{"n_head": 2, "norm": "rmsnorm", "norm_eps": 1e-05, "init_std_o": 0.0, "optimizer": "muon", "lr_mult_down": 0.7, "beta1": 0.93, "warmup_steps": 200, "seq_len": 256}
Each number is 128 + 24 x the weight over its row's rms, rounded and kept within 0 to 255. Layers, rows and columns count from 0. The size above them is the row's rms in percent of the matrix's.

# layer 3 attention output (transposed), 128x192, rms 0.149, rows 85-93, columns 0-191
size [102  99 100 101 103 101  93  88  98]
[[ 98 175 121 106 114 127 138 138 133 146 113 145 133 127 160 128 119 158 153 101  90 108 141 127 133  91 118 110 134 122  78 124 108 144 134 143 159 180 133  83 162 110 120 118 113 126 132 115 144 175 143 193 159 121 154 123 130 116 114  86 108 128 124 156 128 130 135 123 149 126 122 100 127 139 114 138 145 184 144 120 120 148 114 138 121  99 108 143 214 132 100 129 148 170 151 138 127 122 149  83 125 102  83 114 110 108 155 132 112 159 124 102 138 141 130 132 115 178 146 123 113 149 150 102 146 163  95 108 141  88 121 123 162 113 175 160  96 119 123 178 159 154 159 160 111 180 151 129 110 115 127 135  97 113 128 175 104 148 133 121 144 132 145  85 134  96 105 137 104  83 134 111 148 118 127 164 130 134 105 128 102 118 114  90 128 185 116 154 136 125 162 114]
 [117 133 124 117  99 138 130 122 153 134 130 130 138 108 145 128 136  85 110 109 144 119 176 107 133  97 169 147 148 144 111 102  96 175 149 127 172 101  92 176 137 143 126 154 145 130  71 100 142 127 150  79 175  97 142 139 134 100 140 126 109 165 132 144 147 165 129  89 135 126 108 140  89 174 133 149 124 119  52 125 121 136  96 115 139 148 112 162 116 112 115 140 102 100 117 157 125 120 118 189 123 109  72 136  87 149 147 122 126 151 143 126 138 135  87 159 140 161  96 172 127 137 166 149 117 109 124 128  98 158  92 127 135 100 130  91 164 140 138 114 115 133 136 158 138 129 111 143 122 114  83  72 128 150 115 122 106 159 156 125 128 152 133 120 137 105 147 146 167 142 107 149 165 128 130 126 142 155 110 154 184 135  96 153 113 137 142 133 129 152 145 154]
 [102 130  92  73 114 157 133 107 105  95 127 129 134 113  68 117 130 120 138 146 105 152 145 137 123 123 144 178 155 166 104  98 116 161 128 166 124 126 108  80 168 123 125 114  95 136  91 181 123 137 136 130 126 121 143 135 155 108 117 124 115 136 111 121  96 118 117 157 110 146 152 120 117  93 149 128 149 131 112  99  92 153  93 130 154 146 158 129  73 177 130 122 162 135 130 114 118 147 162  80 144 104 174 131 129 111 146 113 135 121 106  89 130 161 131 154 124 107 165 124  97 184 117  85 150 131 148 131 137  84 124 147 116 112  95 109 131 134 157 121 171 128 108 150 100 113 142 171 116 129 139 148 152 151 135 132 104  93 126 119 151 120 126 103 132 173 168  96 175 145 118 103 123 156 131 100 126 160 138 149 141 124  95 141 161  76  97  82 140 149 141 148]
 [103 107 169 128 124 128 139 125 175 125 145 150 117 113 127 114 135  99 116 119 111 131 120 155 146 137 130 107 102 148 115 105 113 103 114  87  81 126 149 146 142 133 153 192 105 115 115 152 103 138  82  86 102 162 138 159 130 102 112  94 131 140 136 122 127 103 145 136  93 141 146 161 126 120 128  95 125 149 164 167 135 140 141 143 160 164 125 111 104 107 137 121 130 135 148 119 131 138 121 122 144  90 130 104 186 134 113 167 124 128 132 153 141 119 140 142 124  75 136 165 118 142 128  86 167 158 138 138 179 149 164 135 135 142 105 131 149 154 147 141  84 164  95 140 117 123 139 114 105  71 109 124 158 136 123 104 111 139 171 111 115 165 135  92 120 101 146 130 158 181 192 151 166 138 117 170 121 139 127 128 136 118 197 105 125 160  95 152 119  96 160 153]
 [ 88 134 110 151 140 125 153 130 131 142 111 122 146 118 144  66 154 123 122 131 134 155 127 110 158 197 108  90 111 149 117 125 103 145 120 143 150 125 108  97 131 109 143 101 158 112 133  93 176 155 120  93 141 127 162  72 139 112 136 167 161  96 166 120  92 142 109 166  95 121 161 130 149  98 131 140 113 143  97  90 115 118  91 107 130 124 167 163 159  91 164  81 110 143 154 155 140 140  79 113 121 142 126 141 141 108 102 128 143 159 109 132 120 125 118  88 136 132 127 130 111 125 116 125 145 124 115 180  99 125 108 110  96 123 157 131 137 123 111  87 112 100 152 145 117 149 131 113 138 115 118 124 129 109 118  72 155  86 136 154 174 161 137 117 116 105  71 157  88 168 124  93 137 160 151 110 125 147 129 129 169 151 111 137 112 119 158 173 113 130 109 124]
 [137 148 124 148 126 138 118 130  79 135 127 162 141  99  97 138 154 111 111  87 121 140 149 136 127  73 129 106 117 141 139 146 146 127 121 148  98 171 122  86  93 127 112 161 138 107 139 143 111 123 171 136 119  82 114 189 140 109 143  92 172 154 164 155  87 167 134 163  87 115  92 137 101 152  79 139 147 140  91 143 147 115  87 137 111 151 150 103  87 146 136 170 150 106 126 140 143 111 114 141 113  99 120 135  87 157 135 139 117 131 123 166 106 146  93 113 103 126 109 133 131 115 161 183 124 137 113 169 130 127 160 133 142 120 110 126 155  85 129 117 106 110 142  45 112 129 119 106 117 155  95 124 154 137  96 112 161 104 115 145 114 120 134 131 104 146 103 125 142 125 105 127 115 120 153 140 108 106 116 181 112 160 149 147 132 119  97 102 144  88  96 124]
 [106 122 131 145  80 122 182 109  73 141 164 133 121 116  85 120 110 139 145 137 133 106 137 161 117  94 134 148 147 198 123 110 107 171 112 141 141 141 113 131 106 123 102 148  98  88 118 116 130 181 141  48 128 133 152 100 146 151 137 107 107  95 124 127 153 150 119 101 154 112 121 134 140 121 167  77 111 166 136 169 139 103 138 115  96 124 142 124 152 117 153 128 106  93 121 136 102 125 110 126 137 135 103 131 138 138 142 109  77 118 121 137  94 122 153  97 118 133 163 140 107 101 131 135 113 132 157 162 134 161 130  97 121 107 128 111 109 160 153 133 127 109 128 154 132 133 122 122  83  94  90 125 162 108 114 130 106 121 103 134 116 100 149  78 152 135 160 143 128 138 149 118 151 212 154 166 126 184 157 105 125 126 130  87 124 115 126 130 143 118 117 118]
 [138 123  99  92 142 105 117  92 113 151 121  94  99 120 138 160 132 112 140  93 149 145 141 116 132 177 119 156 157 141 161 148 141  89 156 110 159 118 117 165 118 124 176  83 154 154 142  97 144 100 123  99 150 164 159  77 124  86 129 157 118 140 194 129 146 161 101 119  82 115 115 134 133 115 111 139 116 102 106 101 106 151 135 148 123  99  94 158 187 138 126 137 100  89 138 126 139 128 146 145 149 151 134 147 185 153 139 123 134  79 137 151  90 130 106 124 125 133 105 135 113 137 120 150 143 124 153 124 128 102  85 123 143 112 129 141 143 159 130  86 138 107 157  73  95 137 103 127 136 136 114 133 104 120 160  80 107 128 116 160 150 166  73 117 143  89 115 109  94 129 134 134 138  96 135 122 131 127 119 100 101 103 124 101 113 129 130  92 120 108  96  86]
 [156 138 137 123 110 115 193 118 117 147 114 132 137 144 123 104 143 133 145 114 115  80 158 127 111 106 143 140 137 126 185 104  92 129 146 131 128 120 158 137  97 130 106  94 132 114 164 116 119 163 114 119 134 135 155 141  94 104 166  92 138 137 136 110 121  93 118 114 110 113 159  83 143 156 120 164 146 140 170  72 152 127 139 128 116 165 135 102 127 108 124 144 111 153  83 111  99 120 122 104  91 105  87 128 179 129 103 115 110  62 147 134 125  92 131 163 109 128 147 128 154 125 110 138  78 156 102 122 164 113 134 150 128 112 121 142 117 113 144 137  93 147 151 119 146 123 128 150 152  88 110 145 173 122 108  79 104 149 104 117 130 111 158 116 181 122 130 148  73 167 125 120 119 155 100 146  82 126 112  69 116 139 107 131 159 118 129 100 144  90  96 132]]
# layer 3 attention value, 128x192, rms 0.144, rows 86-93, columns 0-191
size [104 103 105 105 101  94  96  96]
[[133 114 118  93 159 167  99 130 150  65 135 130 152 132 142 125  92 126 118 154 131 150 150 131 113  71 136 140 140 112 130 131 117 138 143 123 149 160 144 147 128 157 152 120 123  69 188  94 173 112 128 127 134 130 102 127 107 131 125 121 101 146 106 111 167  96 145 112 134 136 111 114 145 157 141 165 125 139 166 167 132 104 125 140 131  75 142 132  97 146 130 129  86 140  86 161 113  90  99 137 160 171 174 125 159 131 115 141  83  81 156 134 115 121  99 142 109 118 147 145 132 117  99 133 152 157 128 156 152 129 129 121 127  88 151  90 158 119 137 131 123 141 145 154  94 106 125 135 104 135 140 205 108 106 124 145 159 147 125 134 112 139 131 102 156 116 128  95  85 110 142 139 125  98  81  74 171 136 138 117 118 121 151 180 146 138 137 103 146 111 106 129]
 [147 112  93 103 103 149 121 130 113 151 101 111 114 108 152 146 131 135 141  96 121 119 119 132 118 104 118 111 138 131  89 119 156 109 106  93 132 101 139 148 120 113 110 129 116  92 113 160 105  77 139 132 152 125  98 141 131 123  94 121 156 134 113 143  94 141 133 117 103  80 116 110 103 127 111 156 114 125 132 126 118  97 100 126 117 133  82 133 147 141 146 116 200 153 142 136 165 112 140 177 102  99 141 130 118 151  90 142 101 169  94 164  83 106 128  98 149 149 113 147 143 142  98 175 140  97 140 104 110 121 111 135 156 110 130 123 110 147 105 141 164 118 136 116  92 164 143 115 151 117 115 132 104  90 147 133 137 162 114 107 140  85 103 153 116 111  73 123 143 118 111 129 103  76 119  67 155  87 182  64 176 119 142 147 112 134 164  98 154 126 130 107]
 [153 157 114 137 150 108 108 114 128 143 127 179 123 126  90 162 162 119 146 102 158 167 114 128 110 135 110 147  88 167 146 114 129 140 106 140 131 142  85 129 136 104 128 147 113 134 174 124  93 108  98  71  93 124 119 158 132 110 131 124  47 135 100 148 124 115 123 107 121 102 149 119 101 155 104 145 131 142 130 143 137 139 101 179 112 134 128 129 125 134 143 161 107 168 107 116 147 153 156 106 144 108 125 103 119 143 150 133  98 124 127  83 135 114 135 139 163 134  64 125 129 120 110 113  87 120 141 123 116 132 127 164 150 110 156 127 111  76  98 166 164 111  78 134 133 143 108 146 107 132 142 130 140 141  87 132 128  95 112 142  79  90 135 145 108 145 169 164 144 101 134 102  95 128 139 127 126 129 117  81 168 117 106  62 137 120 151 163 127 120 118  78]
 [155  84 133 145 140 107 129 135  96 109 132 109 177 127 117 150 127 131 139 101 132 123 133 136 154  91 133  76 136 146 128  98 162 133 110 121 145 161 154 132 145 134 114 112 111 147  73 126 127 109 125 134 152 139 130 140 163 134 154 145 134 125 174 126 125  72 139 113 119 112 111 154 148  88 123 100 152 124 129 141 104 113 157  99 154 111 120 119 114 171 124 137 100 124 181  98 131 104  87 117 118 155 132 151 150 153 132 131 116 157 103  88 103 120 124 162  88  76 141 156 102  91 152 130 170 146 125 142 123 171  83  99 122 130 156 120 136  99 131 122 111 119 159 141 157 130 155 161 117 153 176 101 161 157 139 110 153 182 115 148  91 144 173 109 116 151 137 141  85 110 168 142 120 116 116 139 156 184 167 110 117 148 143  97 145 137 118 113 139 188 144 136]
 [165 103 137 145 105 134  81 130 164 114 151 138 165 170 142  83 133 128 139 138 158 140 105 141 127 128 110 121 173 136  79 100 123  66 128 153 106 123 129 149 121 168 140 142 107 122 130 136 143 111 137 163 117 123 128 142 115 150 105 128 157  71 147 116 153 104 148 104 139 147 151 143 167 143 134 150  98 102 125 148 111 136 144 139 179 125 153 168 124  73  84 115 135 143 119  90 124 117 121 154  98 107  61 155 130 127 132 135 125 136 106 164 143  90  77 114 121 160 150 135  95 132 149  65 135 157 119  89 117 142 113 142 107 129 177 108 152 122 125 112 100 152 148 108 112 152 128 130 109 163 150 122 105 103 124 163 162 129 132 101 122 138 126 151 115  77 107 115  96 131 125 153 104 147 116 134 140 113  87 131 145 169 177 154 115 127 127 128  89 100 111 138]
 [190 122 133 142 139 111 103 110 122 145  91 171 155 149 172 167 178 134 106 136 174 182 115 165 138 152 122 105  99 128 150 156 179 140 108 124 128 174 176 127  79 144 141 125 130 163 139 151 142  85 111 108 107 109  74 123 140 129 116 113 122 146 129 142 149 133 143 102 100 137 112 158 123 138  99 120 174 111 137 101 106 103 120 125  89 133 115 141 156 151  89  80 138 104  88 130 152 184 143 118 136 116 135  99 119 144 140 129 144 143 133 122 122 142  95 143 115 121 116 105 112 126 134 125 137 126 105 150 158 119 109 120 127 170 107 127 126 100 172 142 138 147  87 124 150 148 165 115 139 154 112  98 134 139 130 152 129 134  59 141 150 119  94 123  86 146 113 121 113 103 134  92 102 152  91 114 117 151 133 166 169 117 148 136 126 141 167 115 159 103 120 135]
 [ 98 129 126 152 158 108 163 100 112 185 113 116 135 119 119 107 140  95 124 139  90 140 156 164 148 117 120 131 131  96 128 116 171 126 116  99 118 161 132 149 147 151 135  97 168 135 125 125 162 162 136 184 144 109 127 155 149 167 126 109 134 115 163 166 124 150 143 155 166 132 117 102 142 123 112 129 147 121 114 182 133 116  85 101 151 126 133 107 119 124 110 132  99 172 169 161 139 109 127 103 135 118 115 148 147 121 116 149 150 110 130 107 162 111 159  84 132 115 145 125 120 107 117 124 169  91 113 142 143 139 185  84 126 134 158 112 118 132 118 125 129 161 117 146 167 120 128 117 127 124 134 108 167 128 150 111 138 138 137 145  98 189 173 147 130 102 165 136 105 157 151 120 117 150 130 103 124 177 171 104  91 135 133 122 180 175 117 139 146 101 187 176]
 [154 124 134 148 156 109 106 108 197 148 154 122 115  91 147 155 165 132  84 124 156 173 119 151 177 138  85 118 140 126 142 121 129 123 129 128 167 131 126 106 145 114 148 104 131 163  83 132 132 144 111 115  80 129 108 144 166 127 139 163 118 149 115  91 119 130 129 132 174 131 154 175 163 131  61 133 129 114 130  93 123 142 163 124 148 166 126 171 172 162 125 133 156 171 126 152 134 139 164 124 190 147  98 106 141 150 162  95 127 148 106 138  87 135 124 130 116 101  93 130  92 166 101 155 176 118 127 138 141 111 133 117 154 124 114 122 109 143 123 131 155 134 114 132 129 135 151 105 173 110 120  90 122 110 130 134 129 113 100 122 167 150 116 109 140 121 134  99 133 145 151  95 153 114 106 150 116  84 105 146 165 162 146 102 107 147 102 152 131 127 139  93]]